{
  "hidden_size": 448,
  "norm_place": "pre",
  "positions": "learned",
  "bias": "all",
  "init_std_up": 0.0238,
  "init_std_down": 0.0,
  "learning_rate": 0.008,
  "lr_head": 0.00759,
  "max_grad_norm": 1.0,
  "schedule": "wsd",
  "decay_shape": "cos",
  "train_tokens": 618600000,
  "max_steps": 4720
}
Each number is 200 + 20 x the weight over the matrix's rms, rounded and kept within 0 to 999. Layers, rows and columns count from 0.

# layer 2 MLP down (transposed), 1792x448, rms 0.0459, rows 13-75, columns 112-167
184,175,201,215,202,228,203,224,178,222,177,195,203,190,213,167,176,184,218,191,182,204,175,197,186,227,189,181,196,191,193,190,165,227,157,190,248,192,228,192,244,218,218,192,227,191,224,201,219,207,178,188,239,146,204,193
232,214,193,196,208,187,201,209,217,192,201,174,201,202,228,201,203,236,197,214,220,217,194,212,162,200,197,195,186,169,178,198,238,198,190,217,215,180,223,223,215,168,209,225,173,210,169,206,191,177,229,217,244,178,224,208
206,161,288,181,233,182,169,171,190,241,211,183,188,221,209,177,178,195,158,207,158,183,201,192,213,193,193,186,192,187,159,168,196,167,211,203,153,198,171,178,213,218,214,161,184,216,201,193,190,221,166,151,183,220,246,223
206,189,215,219,226,190,197,187,202,233,213,221,203,191,192,221,185,201,203,197,208,204,215,190,205,201,182,239,211,211,198,203,181,228,205,203,203,220,220,183,198,212,189,220,187,212,212,225,191,198,201,200,190,209,200,213
180,195,192,199,186,225,213,198,209,187,227,185,189,224,172,199,212,184,206,200,210,221,204,204,209,208,180,201,209,199,207,223,196,188,199,188,193,201,154,201,173,216,200,193,234,207,205,228,194,235,200,186,211,212,217,199
199,187,162,201,188,165,210,212,197,187,216,199,231,200,216,184,219,204,202,195,189,198,200,188,200,207,198,212,188,196,208,200,184,190,227,192,189,199,192,208,195,192,198,196,212,197,214,179,215,211,211,229,191,206,208,204
209,202,230,186,213,212,206,241,222,205,199,207,191,192,188,201,186,143,211,201,208,175,188,176,229,208,177,202,189,161,207,217,165,232,228,218,202,213,209,192,206,221,178,191,193,185,213,172,210,193,172,201,196,169,202,227
234,211,234,205,193,215,189,191,215,192,232,213,186,194,225,216,190,199,173,169,187,171,219,239,215,179,175,191,206,188,223,196,192,216,203,217,189,211,203,162,177,177,202,211,230,229,191,185,168,235,198,194,267,208,220,196
189,182,220,159,184,186,214,200,190,232,207,175,225,198,217,190,231,203,207,197,189,187,191,218,195,205,205,189,217,226,195,191,211,197,205,184,196,190,196,214,191,190,203,193,227,173,197,217,199,189,188,182,195,193,187,202
210,226,198,196,240,198,218,217,179,196,206,191,167,158,204,174,204,218,192,206,228,203,171,195,201,213,190,208,216,191,223,214,223,229,194,248,218,186,176,214,181,215,208,198,166,209,217,155,238,216,193,187,183,197,223,211
184,223,216,230,182,144,221,174,210,181,194,233,200,241,192,208,197,209,189,180,168,183,160,206,208,188,150,196,219,222,184,233,209,194,208,195,129,209,201,207,222,220,193,200,185,206,226,215,226,169,210,147,204,146,193,205
195,180,211,200,171,227,234,226,188,218,222,207,197,199,191,170,188,184,215,181,219,177,195,208,185,187,197,220,240,191,200,218,183,193,221,190,213,235,245,196,197,197,207,177,211,182,163,161,216,174,200,219,222,169,199,204
189,197,264,196,252,200,223,199,187,170,228,171,186,229,182,230,203,188,220,190,187,227,222,190,199,190,224,156,172,184,178,187,195,212,193,200,228,177,210,169,217,200,204,206,207,185,199,174,194,219,209,211,192,168,189,169
210,166,142,166,156,220,230,204,196,197,172,186,223,247,200,195,213,193,181,205,202,212,244,213,196,226,187,160,149,206,200,196,210,197,202,196,166,187,228,224,187,175,157,183,188,226,221,210,208,207,130,199,196,214,229,204
214,218,200,207,182,188,200,196,194,180,185,233,183,177,227,182,232,204,209,238,209,183,242,203,222,198,187,141,183,191,226,223,192,202,196,150,192,190,183,184,215,193,191,192,234,180,228,187,203,201,187,190,199,201,201,174
195,174,185,170,216,201,187,202,198,204,221,175,159,201,218,220,242,184,180,262,146,209,213,207,224,196,212,209,226,179,199,226,188,202,186,244,188,203,210,176,198,189,193,192,241,189,223,216,211,191,232,239,218,207,193,203
174,195,200,184,244,200,179,199,207,235,162,165,205,229,179,242,204,186,170,194,190,184,214,238,203,182,252,216,211,158,226,170,212,211,179,206,188,187,195,209,204,181,290,233,170,203,183,205,175,192,219,160,199,160,206,238
216,200,212,178,187,192,185,195,187,203,221,197,252,179,198,192,210,208,183,206,200,214,187,194,202,211,191,210,188,210,204,180,223,182,222,202,211,198,170,220,199,205,191,213,197,222,211,178,201,188,217,206,200,183,203,208
186,199,165,200,184,185,207,214,198,214,221,184,211,236,216,164,152,184,193,182,205,194,175,204,197,222,230,191,207,176,191,208,212,215,214,218,212,242,187,267,207,192,215,214,204,172,219,197,222,240,197,210,189,205,191,228
159,186,167,198,223,218,239,199,171,215,175,224,191,203,237,180,225,201,202,179,240,215,207,193,240,211,214,186,219,193,169,220,195,201,220,187,192,186,197,198,187,192,171,176,195,198,223,216,237,187,215,180,203,194,207,204
203,195,213,203,188,185,202,198,198,199,199,204,202,188,222,187,192,209,167,195,208,179,209,207,207,211,207,212,202,209,196,194,192,178,185,180,206,219,209,176,213,195,200,201,191,193,175,192,212,202,187,193,221,173,208,177
193,222,196,202,194,171,201,187,205,184,185,219,183,185,217,231,234,191,224,184,180,192,230,212,236,196,170,210,217,177,189,165,191,219,172,152,218,206,187,216,206,185,212,208,221,184,191,197,211,196,200,245,201,184,193,205
204,182,202,202,189,199,205,218,201,217,214,191,195,165,204,167,190,191,201,212,217,195,185,211,193,203,215,237,190,188,191,212,207,195,209,190,179,204,170,222,230,227,188,240,164,196,184,187,197,209,185,181,220,176,190,200
209,207,174,232,195,231,239,192,190,195,206,223,189,202,208,197,189,181,206,188,231,258,196,197,197,182,171,244,194,203,205,208,174,163,207,192,213,193,185,179,189,202,225,205,197,217,211,207,184,218,204,216,196,184,212,202
200,208,183,211,210,188,209,203,201,192,189,197,201,189,211,179,224,214,222,166,196,190,200,197,200,186,203,207,238,216,201,191,177,189,217,204,206,183,198,180,197,228,183,228,173,191,220,197,202,196,193,200,173,198,216,179
179,196,176,213,213,178,249,167,186,201,234,219,169,199,210,173,209,178,176,208,182,214,196,227,166,190,223,196,218,195,195,173,206,173,167,179,187,217,231,176,188,202,205,224,157,197,190,232,194,182,197,207,230,222,215,196
209,185,230,179,228,207,205,233,222,175,209,200,197,190,163,209,208,225,183,179,160,201,196,235,203,174,222,156,196,181,155,205,206,200,218,177,165,192,211,209,208,216,183,189,188,176,199,225,219,212,213,187,168,192,194,171
215,168,145,190,158,183,178,213,208,215,200,225,181,197,210,190,197,218,254,212,174,180,161,217,189,224,206,213,216,186,189,210,202,229,194,212,189,179,211,202,199,179,231,204,211,196,208,215,210,194,198,187,175,188,218,176
210,181,213,215,202,241,215,220,206,201,178,235,204,243,234,194,245,197,218,203,210,188,169,248,179,184,207,160,241,225,198,237,223,201,227,215,183,198,238,205,226,180,209,209,189,125,193,175,175,195,200,191,194,220,202,199
206,204,202,179,209,134,207,217,191,207,228,174,179,206,174,221,196,198,245,202,215,205,266,187,236,199,218,208,211,162,244,230,191,204,185,238,201,198,196,213,190,205,202,187,186,192,191,197,187,170,168,171,182,236,255,161
195,192,195,203,186,192,182,202,188,190,184,210,188,190,192,192,192,182,190,187,224,236,194,212,198,211,218,191,193,185,219,212,195,206,193,205,222,204,187,217,196,200,201,204,201,220,204,202,188,184,206,179,195,178,191,229
199,212,173,224,225,182,172,199,154,178,253,192,175,198,179,195,218,175,166,185,219,191,206,226,218,232,207,220,216,215,211,169,189,178,252,191,235,212,168,206,193,162,218,213,218,219,182,189,192,193,195,186,219,187,172,176
200,174,201,222,203,213,219,213,191,183,205,197,214,223,216,207,216,230,191,191,201,225,200,207,205,197,210,221,233,161,187,179,176,204,210,172,187,229,177,210,209,226,211,217,186,209,210,184,197,157,176,184,218,194,191,205
209,210,229,165,213,200,179,180,164,220,242,255,197,234,197,177,206,238,186,221,212,228,221,179,237,198,157,208,208,187,254,180,238,250,206,189,172,260,227,221,188,206,233,241,205,139,179,219,185,162,203,181,172,181,195,190
215,207,176,176,185,193,178,194,183,152,218,163,217,189,200,157,186,172,179,197,242,185,191,212,211,193,215,203,207,210,204,172,195,173,199,181,170,199,158,203,208,179,200,232,191,186,190,207,177,192,226,199,186,200,172,207
185,198,199,184,197,216,209,192,175,202,177,209,226,188,211,205,212,184,210,215,223,226,194,210,193,175,203,182,242,172,236,235,230,189,233,172,192,199,221,160,200,179,211,212,192,187,185,188,172,213,218,162,210,181,188,198
189,199,196,223,189,206,197,192,209,198,218,176,198,230,203,196,182,188,175,188,235,228,207,214,214,216,221,219,164,187,211,186,210,176,215,199,191,192,176,188,210,177,208,211,152,181,194,216,192,198,184,228,224,190,212,181
222,188,181,196,187,190,217,180,198,209,182,202,223,200,208,221,196,217,207,211,224,217,202,194,213,185,205,201,184,183,191,190,206,204,174,204,189,178,206,189,193,165,202,198,212,171,186,214,211,205,220,202,179,174,219,199
232,217,182,234,199,193,140,182,168,197,198,213,204,202,202,212,251,202,191,228,213,203,219,212,181,191,170,200,181,189,220,190,220,212,208,173,207,178,186,207,197,206,206,212,213,208,226,218,179,210,215,229,154,193,231,213
188,211,167,198,174,198,203,206,215,179,189,177,182,225,208,212,238,195,183,178,211,220,218,207,189,191,199,173,202,180,194,195,199,232,194,172,212,186,179,217,181,187,211,201,192,196,212,203,177,181,215,186,205,189,181,207
191,221,177,217,213,162,159,177,237,226,201,185,182,193,211,228,198,210,209,207,221,191,211,188,226,190,218,194,201,201,143,167,213,204,206,207,235,193,184,219,200,207,217,184,177,178,193,221,183,189,207,202,197,212,207,223
190,186,209,205,199,208,200,180,197,199,191,185,215,199,197,216,226,205,227,224,208,191,184,177,205,199,219,237,177,195,193,217,227,142,186,200,223,199,206,225,206,193,185,186,196,182,223,206,218,185,207,180,217,164,231,203
215,193,178,210,223,210,200,162,219,202,164,182,235,224,204,200,185,172,202,179,236,200,203,187,195,212,207,225,190,198,173,188,190,158,223,192,247,190,199,186,230,234,175,189,217,213,208,193,181,194,230,184,187,203,196,220
178,215,211,209,165,213,181,188,214,185,199,205,152,185,251,188,198,216,276,185,193,180,170,262,210,224,202,225,196,217,241,226,225,171,171,222,197,167,208,178,217,169,217,184,205,185,190,202,195,177,228,209,205,235,224,192
181,207,166,175,200,215,181,227,196,194,207,194,181,199,191,165,220,225,188,185,207,208,202,222,198,214,202,208,223,176,196,185,203,188,213,206,201,197,189,213,177,201,213,211,200,188,218,178,205,188,186,228,226,185,205,211
201,196,188,201,191,229,209,185,204,204,198,199,225,188,202,210,192,145,208,191,217,166,202,192,237,210,230,191,179,206,211,183,217,222,156,193,192,192,184,196,209,203,198,213,180,189,220,177,218,207,208,211,218,213,171,217
169,195,193,203,226,209,210,199,207,201,198,194,225,193,185,228,150,178,220,191,193,218,171,207,227,212,246,191,191,189,227,184,218,211,163,219,226,240,194,180,176,224,185,223,199,194,201,184,179,234,201,209,207,185,194,213
198,186,219,192,222,210,213,199,193,173,166,182,229,261,237,224,197,224,206,190,222,210,192,156,208,186,178,221,232,198,180,207,229,241,198,203,220,183,215,229,226,163,195,191,212,183,219,194,233,202,179,217,204,174,203,148
217,252,205,181,238,187,184,237,232,207,194,234,208,212,225,211,209,184,164,198,241,202,200,195,208,212,200,205,176,159,200,217,175,215,233,197,204,218,206,200,205,195,183,207,181,194,214,196,200,201,215,234,166,189,210,201
146,176,181,202,220,184,222,199,188,206,207,204,206,206,195,198,182,211,179,217,212,208,193,197,188,200,166,197,158,220,199,178,196,219,221,225,203,206,139,154,202,166,222,224,223,182,210,186,187,222,197,204,206,155,191,183
196,174,203,180,200,171,169,210,208,228,193,190,212,159,231,235,201,226,201,208,203,216,215,220,236,213,210,207,214,156,191,193,182,172,184,189,164,190,189,182,216,188,205,195,175,202,196,176,195,186,224,196,193,224,199,174
172,198,227,196,224,207,168,193,202,220,211,190,203,205,242,210,198,195,193,189,201,209,198,222,211,210,216,208,207,214,208,197,211,202,187,176,209,179,175,184,206,226,229,227,221,215,241,220,190,245,223,216,211,194,205,170
182,189,218,170,191,163,191,201,202,207,212,191,211,217,201,185,187,193,188,198,185,206,213,193,180,208,189,194,199,214,197,190,193,191,214,174,219,213,197,198,211,184,207,192,207,210,196,184,189,176,195,187,188,221,203,215
191,231,185,217,181,240,186,194,205,215,228,238,210,229,167,222,209,207,205,190,196,198,234,191,206,203,188,192,206,185,205,207,218,172,192,205,169,176,214,209,222,210,202,202,240,195,182,176,206,147,202,196,211,217,209,207
203,170,202,223,193,196,209,185,156,213,180,203,223,231,182,185,230,187,214,156,171,199,195,208,214,192,192,214,178,152,160,229,219,185,189,213,206,217,188,172,202,180,196,195,173,223,201,225,212,206,199,161,213,175,195,188
216,213,171,206,208,198,201,248,192,179,164,179,206,243,188,176,206,200,200,200,200,225,209,213,204,211,213,254,192,190,211,224,195,205,174,208,229,215,240,197,174,211,204,207,226,199,174,195,190,200,197,231,247,176,174,204
235,185,194,207,199,189,176,240,187,219,183,216,208,223,197,180,225,224,187,177,193,198,148,191,219,226,199,211,237,201,171,185,203,188,243,217,181,219,193,219,208,208,192,210,198,176,199,194,192,186,184,239,223,219,211,206
191,193,224,209,206,192,220,217,223,206,171,258,205,189,205,204,169,235,217,226,219,205,195,223,207,232,201,200,186,217,227,209,188,158,272,156,229,214,178,212,196,183,224,231,167,251,182,234,202,223,188,208,233,197,164,160
189,211,190,204,205,196,203,190,208,206,193,157,218,200,207,214,197,208,170,183,169,200,204,200,240,202,206,201,194,201,207,206,217,192,205,185,197,230,208,207,198,187,209,195,216,215,203,168,175,200,200,230,195,200,201,193
182,194,198,175,238,230,191,183,222,216,216,185,214,214,189,202,191,241,187,142,209,178,192,207,177,173,180,191,253,196,217,204,211,205,195,215,224,174,188,215,208,172,148,173,226,215,177,197,187,177,185,204,238,144,217,197
195,181,205,217,196,201,174,198,165,195,193,241,210,191,181,214,188,202,202,185,198,224,217,195,212,198,198,184,224,214,178,184,199,228,208,204,218,182,162,187,238,209,233,195,181,192,214,198,210,206,179,208,188,181,221,202
184,156,211,158,194,190,183,242,206,211,204,236,190,174,191,195,197,175,216,206,197,204,189,216,231,219,197,234,204,211,210,209,178,203,218,182,215,188,197,205,181,201,175,180,201,220,218,217,199,222,182,213,179,189,195,176
211,232,201,200,207,216,208,212,241,213,176,203,199,245,200,183,210,212,178,171,188,215,191,189,194,194,210,232,224,196,180,239,190,236,202,219,195,202,182,202,202,205,218,149,190,226,188,193,189,232,248,220,167,174,217,195
# layer 2 MLP up, 1792x448, rms 0.0946, rows 14-75, columns 112-167
215,213,219,201,171,207,196,207,185,181,165,188,206,192,187,205,178,219,248,201,198,181,149,211,199,180,205,224,187,169,183,192,201,217,204,166,167,198,174,214,252,208,162,223,188,223,167,200,214,217,178,192,215,233,164,172
189,188,177,212,229,217,245,196,211,195,203,220,235,204,181,190,209,171,204,176,231,180,218,226,191,238,208,206,208,210,199,200,201,188,222,178,218,235,185,206,185,206,227,198,219,211,240,194,204,177,156,193,197,173,209,164
181,233,219,212,222,199,211,218,234,207,185,199,188,170,190,217,218,188,178,183,168,198,256,215,185,203,204,201,198,179,179,212,207,228,204,228,175,166,232,197,210,214,215,175,158,229,236,191,195,200,197,196,176,186,206,216
210,184,208,194,217,224,214,171,186,212,210,196,205,226,196,183,238,184,191,195,236,205,180,167,217,195,249,224,216,196,218,196,201,203,187,221,191,210,200,188,193,224,142,195,217,189,179,198,193,169,203,198,159,208,184,181
196,196,218,205,181,185,214,198,199,191,183,182,225,202,201,191,198,189,201,212,190,192,187,211,230,208,233,186,207,178,216,201,188,221,216,199,185,192,163,203,185,187,212,167,205,184,198,212,214,200,216,179,210,206,203,191
176,218,220,186,184,199,184,210,209,220,192,210,171,223,188,189,202,185,172,197,195,170,223,158,204,219,203,197,205,174,196,224,157,186,223,228,197,204,218,218,189,219,202,201,215,197,216,194,225,184,218,190,175,184,218,185
211,208,223,197,223,180,187,240,201,205,233,222,172,189,203,200,217,208,212,217,182,166,194,216,196,218,229,235,200,180,205,178,197,203,198,212,172,196,174,211,171,241,147,205,208,228,190,229,171,224,221,201,172,204,187,223
196,201,170,242,184,221,194,193,203,236,225,198,184,176,193,201,169,195,216,197,179,222,214,192,177,219,202,178,180,200,191,201,201,191,190,222,169,197,208,205,203,213,198,175,197,224,176,208,208,234,222,189,178,219,242,214
167,213,215,191,208,231,190,214,182,192,179,157,192,230,184,179,218,204,191,194,215,201,201,198,172,202,188,210,183,223,220,207,216,243,208,207,175,201,205,207,219,197,195,162,192,203,171,184,230,214,161,221,220,224,206,202
167,209,179,169,218,176,163,193,208,201,199,181,164,190,213,204,182,228,173,198,161,174,174,190,221,182,197,241,220,213,179,189,199,204,181,208,181,205,189,210,191,234,174,215,222,181,210,193,206,194,203,216,187,211,264,200
211,191,221,206,222,188,202,193,207,220,211,180,193,188,208,200,200,211,213,194,166,196,239,186,185,180,212,202,185,173,212,226,203,221,213,206,170,193,231,202,190,206,185,178,224,204,227,185,223,186,180,188,213,210,190,180
186,198,230,237,189,216,189,177,222,207,186,190,169,213,180,227,205,238,188,192,193,212,225,208,177,227,220,219,224,197,192,204,217,205,182,190,203,222,206,199,204,212,181,205,176,230,212,218,224,208,204,202,190,188,215,203
181,182,235,163,252,177,205,219,202,228,207,195,253,183,223,226,197,192,184,213,237,193,210,185,226,171,217,231,199,212,235,196,199,196,180,235,239,237,223,182,215,229,200,200,222,147,194,208,237,219,185,232,218,185,190,180
215,211,204,218,205,210,222,169,240,212,223,157,203,205,156,183,212,184,205,208,263,244,218,216,167,214,172,188,223,182,221,167,211,197,197,208,217,189,199,212,183,195,246,198,216,200,215,201,229,191,211,202,168,166,186,199
164,238,237,210,161,171,178,141,222,188,213,147,223,229,203,213,193,183,213,133,213,194,203,226,187,143,169,227,183,179,203,196,235,192,184,189,242,186,157,219,199,193,179,210,202,209,203,187,178,194,186,224,215,198,255,162
207,176,182,223,214,233,207,232,209,169,171,194,187,134,204,226,226,210,207,181,216,232,209,194,226,204,179,189,200,204,214,228,198,181,209,243,205,191,218,225,187,193,202,191,212,193,205,193,189,211,194,182,232,188,203,206
199,189,163,225,178,184,188,209,216,195,201,186,197,177,140,208,192,229,201,213,204,186,205,198,187,202,207,181,234,225,212,181,183,206,190,194,206,211,189,199,216,185,196,216,221,214,211,189,193,218,237,221,200,213,214,202
203,231,179,207,195,166,176,193,218,205,196,215,187,219,204,209,213,221,210,160,199,186,195,216,211,182,179,244,201,200,190,221,193,262,223,113,205,171,235,197,188,231,196,211,212,225,193,237,197,234,151,200,206,181,197,204
206,211,227,206,188,204,187,204,203,217,160,205,220,188,224,184,201,208,215,206,206,224,208,191,197,201,184,181,202,203,220,192,197,218,206,181,174,179,211,183,213,201,222,186,193,211,181,193,188,193,202,212,211,212,180,205
190,224,214,201,225,220,208,200,190,190,187,233,225,203,200,203,220,198,181,183,182,182,202,199,182,179,201,201,210,203,191,194,207,196,186,227,222,191,218,215,193,205,220,215,206,226,217,192,191,200,198,228,189,193,193,208
176,182,194,194,181,201,210,179,239,190,194,193,187,153,198,225,196,199,213,239,216,209,202,231,178,192,205,206,210,188,197,183,225,197,191,198,198,192,207,218,221,205,194,181,213,194,193,201,213,205,213,218,219,213,197,199
174,161,171,226,194,200,231,186,208,167,202,208,202,199,198,214,206,206,198,202,213,171,179,223,183,156,177,202,210,197,187,202,232,183,150,185,178,236,201,196,191,233,205,201,209,156,209,201,196,177,229,197,214,215,193,174
202,221,187,226,245,203,149,191,183,222,225,202,199,162,211,165,204,189,199,195,181,196,161,199,207,205,178,233,222,194,210,201,161,191,188,164,192,235,219,153,171,221,213,206,201,159,197,195,205,142,214,177,224,192,208,186
205,208,181,207,179,197,184,203,218,191,219,153,213,206,205,210,199,198,198,175,200,218,178,177,188,198,208,194,205,215,212,211,223,200,221,216,212,199,219,197,201,204,211,179,211,204,207,214,210,195,211,179,204,166,199,189
175,214,199,228,219,214,211,177,167,197,214,214,179,165,197,214,189,189,223,178,203,185,205,168,234,198,196,216,221,245,199,182,190,183,211,155,191,201,236,192,217,182,187,172,217,218,181,225,208,209,220,180,215,198,239,209
188,198,172,215,181,233,192,182,202,194,218,194,203,189,217,215,180,210,203,188,220,182,191,189,192,182,205,222,221,211,239,193,213,212,204,185,241,213,193,229,171,205,227,204,243,212,193,208,193,200,208,211,225,224,222,197
193,219,201,195,187,191,220,199,183,190,192,187,195,216,201,188,203,188,216,176,206,223,221,217,153,198,184,173,166,213,209,240,156,190,200,207,186,208,205,174,160,222,163,206,214,251,184,217,200,225,183,206,220,169,193,250
194,193,225,193,144,195,210,206,168,200,197,211,223,213,194,190,226,164,224,213,210,207,225,215,182,221,206,211,177,226,252,179,198,205,213,187,227,187,193,187,211,226,226,184,205,226,216,227,186,223,175,230,186,207,166,203
212,182,149,203,167,163,212,202,210,183,209,192,195,191,177,248,206,180,190,197,233,184,236,198,221,230,211,209,168,158,209,196,222,224,240,256,157,181,216,152,195,192,182,223,194,164,204,180,221,230,187,190,209,222,208,218
196,221,188,197,201,224,182,192,191,173,206,190,184,212,211,223,200,209,197,175,201,202,192,204,175,190,211,190,203,186,179,211,198,184,205,214,193,210,201,197,171,199,223,227,212,236,207,199,214,217,196,213,199,225,209,221
204,188,222,184,187,192,189,188,204,183,212,237,173,180,186,189,200,153,209,219,208,189,220,224,192,209,215,214,181,194,220,227,219,232,196,174,211,221,180,188,203,211,153,192,197,175,220,212,213,211,210,165,199,210,202,203
185,194,188,217,221,194,204,183,196,183,199,202,222,201,211,194,214,198,181,193,167,190,172,206,180,192,203,201,232,166,164,172,183,211,180,215,189,228,196,182,184,178,216,210,188,171,218,178,193,236,194,197,201,223,163,199
199,190,207,196,205,180,205,169,223,210,203,179,189,219,186,203,236,218,181,185,181,245,199,185,233,197,189,178,204,193,226,203,217,223,213,188,138,236,190,217,209,214,175,208,195,171,170,192,202,197,160,196,177,208,168,189
234,183,181,193,173,207,174,177,209,232,216,226,185,225,170,154,203,203,215,210,215,204,197,179,184,186,228,209,154,197,214,206,152,230,208,206,176,196,169,198,193,213,169,202,187,217,183,210,190,176,213,177,188,229,224,199
226,207,209,226,199,185,180,169,222,224,196,206,241,188,200,216,197,177,234,208,200,172,198,219,192,172,185,195,223,203,215,229,184,204,187,205,200,161,179,193,190,200,196,230,193,185,188,179,191,175,203,249,162,175,205,211
194,222,199,223,199,200,214,238,229,204,211,190,187,193,191,143,186,181,205,192,211,179,184,214,213,184,232,204,187,210,194,194,179,210,200,203,255,187,207,190,186,185,192,185,204,175,217,198,204,198,198,204,212,196,199,224
212,203,157,195,204,177,189,206,224,198,181,184,227,182,209,231,191,213,206,190,200,208,183,232,200,189,217,217,200,191,184,224,186,200,191,213,188,186,217,179,227,212,209,211,213,217,179,202,195,201,208,197,181,209,225,194
194,215,186,221,219,243,192,211,183,219,219,201,149,175,223,187,200,182,184,207,213,222,184,212,201,220,200,235,221,175,179,227,178,214,224,170,196,179,142,167,197,190,202,230,213,165,218,193,200,181,215,225,164,196,236,181
203,204,197,225,183,192,192,207,198,221,177,205,170,199,151,233,210,229,202,198,214,222,221,196,205,208,218,177,173,186,180,192,202,202,210,175,151,207,201,175,199,207,189,225,202,202,212,192,183,194,197,222,196,180,234,186
226,178,247,209,197,224,185,167,241,180,168,220,174,190,225,222,208,210,186,181,184,196,183,203,183,228,208,209,226,189,168,197,210,170,162,239,187,198,186,209,208,226,186,210,181,193,203,172,223,208,153,186,229,221,196,194
203,205,166,190,192,212,179,201,208,210,198,190,192,217,203,230,192,194,210,203,188,195,211,220,188,183,195,207,186,201,208,189,210,195,197,193,196,184,209,196,207,195,200,203,205,209,190,203,206,184,220,195,183,207,205,205
227,198,212,170,250,202,205,168,211,183,216,214,189,212,200,193,187,182,231,236,188,230,197,194,203,196,220,209,215,226,184,205,199,246,216,218,190,220,204,196,212,191,225,202,188,199,169,213,212,187,205,184,219,192,193,208
196,196,232,206,165,195,170,209,189,184,202,189,198,188,192,209,198,250,260,220,160,193,198,201,188,196,195,185,222,207,194,214,218,232,173,190,222,196,192,169,173,203,216,202,217,157,200,193,183,201,203,173,183,189,188,210
219,232,191,222,210,206,235,195,180,198,208,218,183,207,194,206,204,219,188,181,205,230,219,220,209,179,236,188,214,177,209,226,204,172,222,193,209,189,200,182,197,190,188,206,218,214,209,218,205,175,203,185,185,203,218,212
204,187,205,201,208,195,176,206,165,193,219,223,186,196,199,182,199,192,201,205,219,204,187,174,202,223,173,222,197,238,211,186,200,186,198,181,221,228,216,182,204,218,211,211,196,201,209,197,185,158,205,197,156,237,224,199
215,243,190,169,207,189,202,207,191,216,185,201,217,185,156,194,249,211,205,166,170,218,202,189,203,210,207,232,183,193,177,198,213,185,204,191,206,143,215,218,186,195,181,170,198,213,220,205,218,199,143,224,195,191,195,214
189,193,256,190,184,197,188,202,191,136,194,243,212,212,198,196,211,170,196,190,252,185,194,211,208,214,160,216,228,180,206,184,217,221,184,196,149,189,209,253,197,152,194,227,224,164,199,252,189,237,157,230,216,215,184,196
207,238,217,210,193,167,202,198,153,220,186,227,188,206,198,196,170,214,179,187,231,223,220,189,173,203,204,237,199,167,153,191,197,218,192,176,207,163,190,192,193,166,228,183,221,251,164,215,245,178,166,245,217,198,216,204
199,192,181,199,208,170,189,188,197,210,215,248,210,230,217,175,192,188,211,210,212,174,202,206,197,200,199,185,199,211,215,191,191,223,208,215,180,219,206,196,188,188,199,203,208,167,207,217,213,207,190,173,241,191,181,179
175,220,189,187,225,201,236,186,195,208,223,206,179,195,190,203,265,209,213,200,196,164,192,241,218,164,201,175,192,217,232,190,230,206,188,181,180,227,178,195,178,218,199,223,221,219,190,218,170,225,210,171,222,156,186,189
223,207,222,189,203,212,246,218,200,216,190,191,228,160,220,225,218,186,213,199,219,215,167,207,195,216,193,207,196,175,197,207,208,187,179,181,222,206,164,161,240,221,187,156,156,171,225,191,178,229,217,206,189,202,221,213
189,195,186,189,198,209,198,190,201,207,200,211,210,178,190,190,202,226,207,200,210,195,207,184,203,182,205,232,191,208,190,196,171,194,211,208,182,186,198,206,217,213,214,178,185,193,193,227,193,185,217,179,205,208,195,206
181,205,190,199,205,181,214,218,233,213,200,199,172,195,225,243,193,225,220,229,205,149,214,185,211,218,240,191,214,199,164,213,198,214,186,224,145,218,199,218,164,219,170,201,205,157,169,222,230,195,196,188,229,176,173,241
233,190,182,231,170,200,215,201,211,204,198,232,184,218,209,190,187,204,230,178,198,235,203,172,211,211,255,205,200,194,195,211,221,228,193,172,190,203,202,163,203,231,183,180,207,178,193,206,211,189,193,185,209,187,211,188
181,217,204,171,242,197,210,207,187,183,192,207,209,203,190,168,198,185,169,214,196,193,180,235,194,208,186,219,222,209,182,203,225,187,181,204,180,211,235,205,206,174,187,204,203,200,172,196,206,194,169,227,188,197,212,208
186,212,208,189,178,209,184,223,205,183,155,227,222,195,171,190,187,188,178,207,227,201,155,180,177,184,230,186,246,203,168,186,187,181,192,179,157,237,213,208,172,215,189,200,191,189,185,203,201,192,201,216,191,212,192,230
244,205,202,208,178,206,206,189,216,215,197,179,210,182,159,202,185,188,162,206,239,203,185,229,189,173,159,185,206,218,192,176,124,239,154,181,166,222,192,190,159,190,201,149,168,186,194,182,242,274,199,181,141,197,159,233
233,203,214,195,212,199,216,203,235,199,221,206,198,187,187,193,220,200,192,214,207,220,189,207,186,205,206,234,222,197,225,184,216,207,176,203,208,191,169,189,187,216,187,207,193,196,178,189,214,187,188,241,190,208,179,195
164,222,224,221,215,211,191,206,216,190,188,205,192,196,227,183,207,215,200,177,240,168,190,181,191,192,204,192,172,226,210,214,239,212,207,208,208,198,191,191,181,216,188,217,204,185,215,174,216,216,212,222,228,161,232,172
197,189,200,237,217,206,205,208,213,210,219,218,180,217,185,214,196,207,189,189,188,205,224,187,208,203,195,216,199,212,213,199,200,188,171,203,177,154,187,177,188,203,175,200,196,195,200,218,206,225,183,185,258,229,182,237
204,193,212,180,208,187,188,188,195,199,220,203,167,214,205,208,205,221,166,197,167,145,180,220,196,189,221,199,214,189,188,192,183,227,196,193,165,202,177,180,216,207,168,194,181,235,196,203,192,232,207,213,210,222,182,226
177,203,198,191,239,220,160,249,201,198,232,207,189,178,231,208,195,169,218,249,177,186,186,227,197,215,218,230,208,218,197,192,176,231,206,219,216,217,204,205,160,207,202,223,204,187,187,196,192,208,218,197,202,204,207,221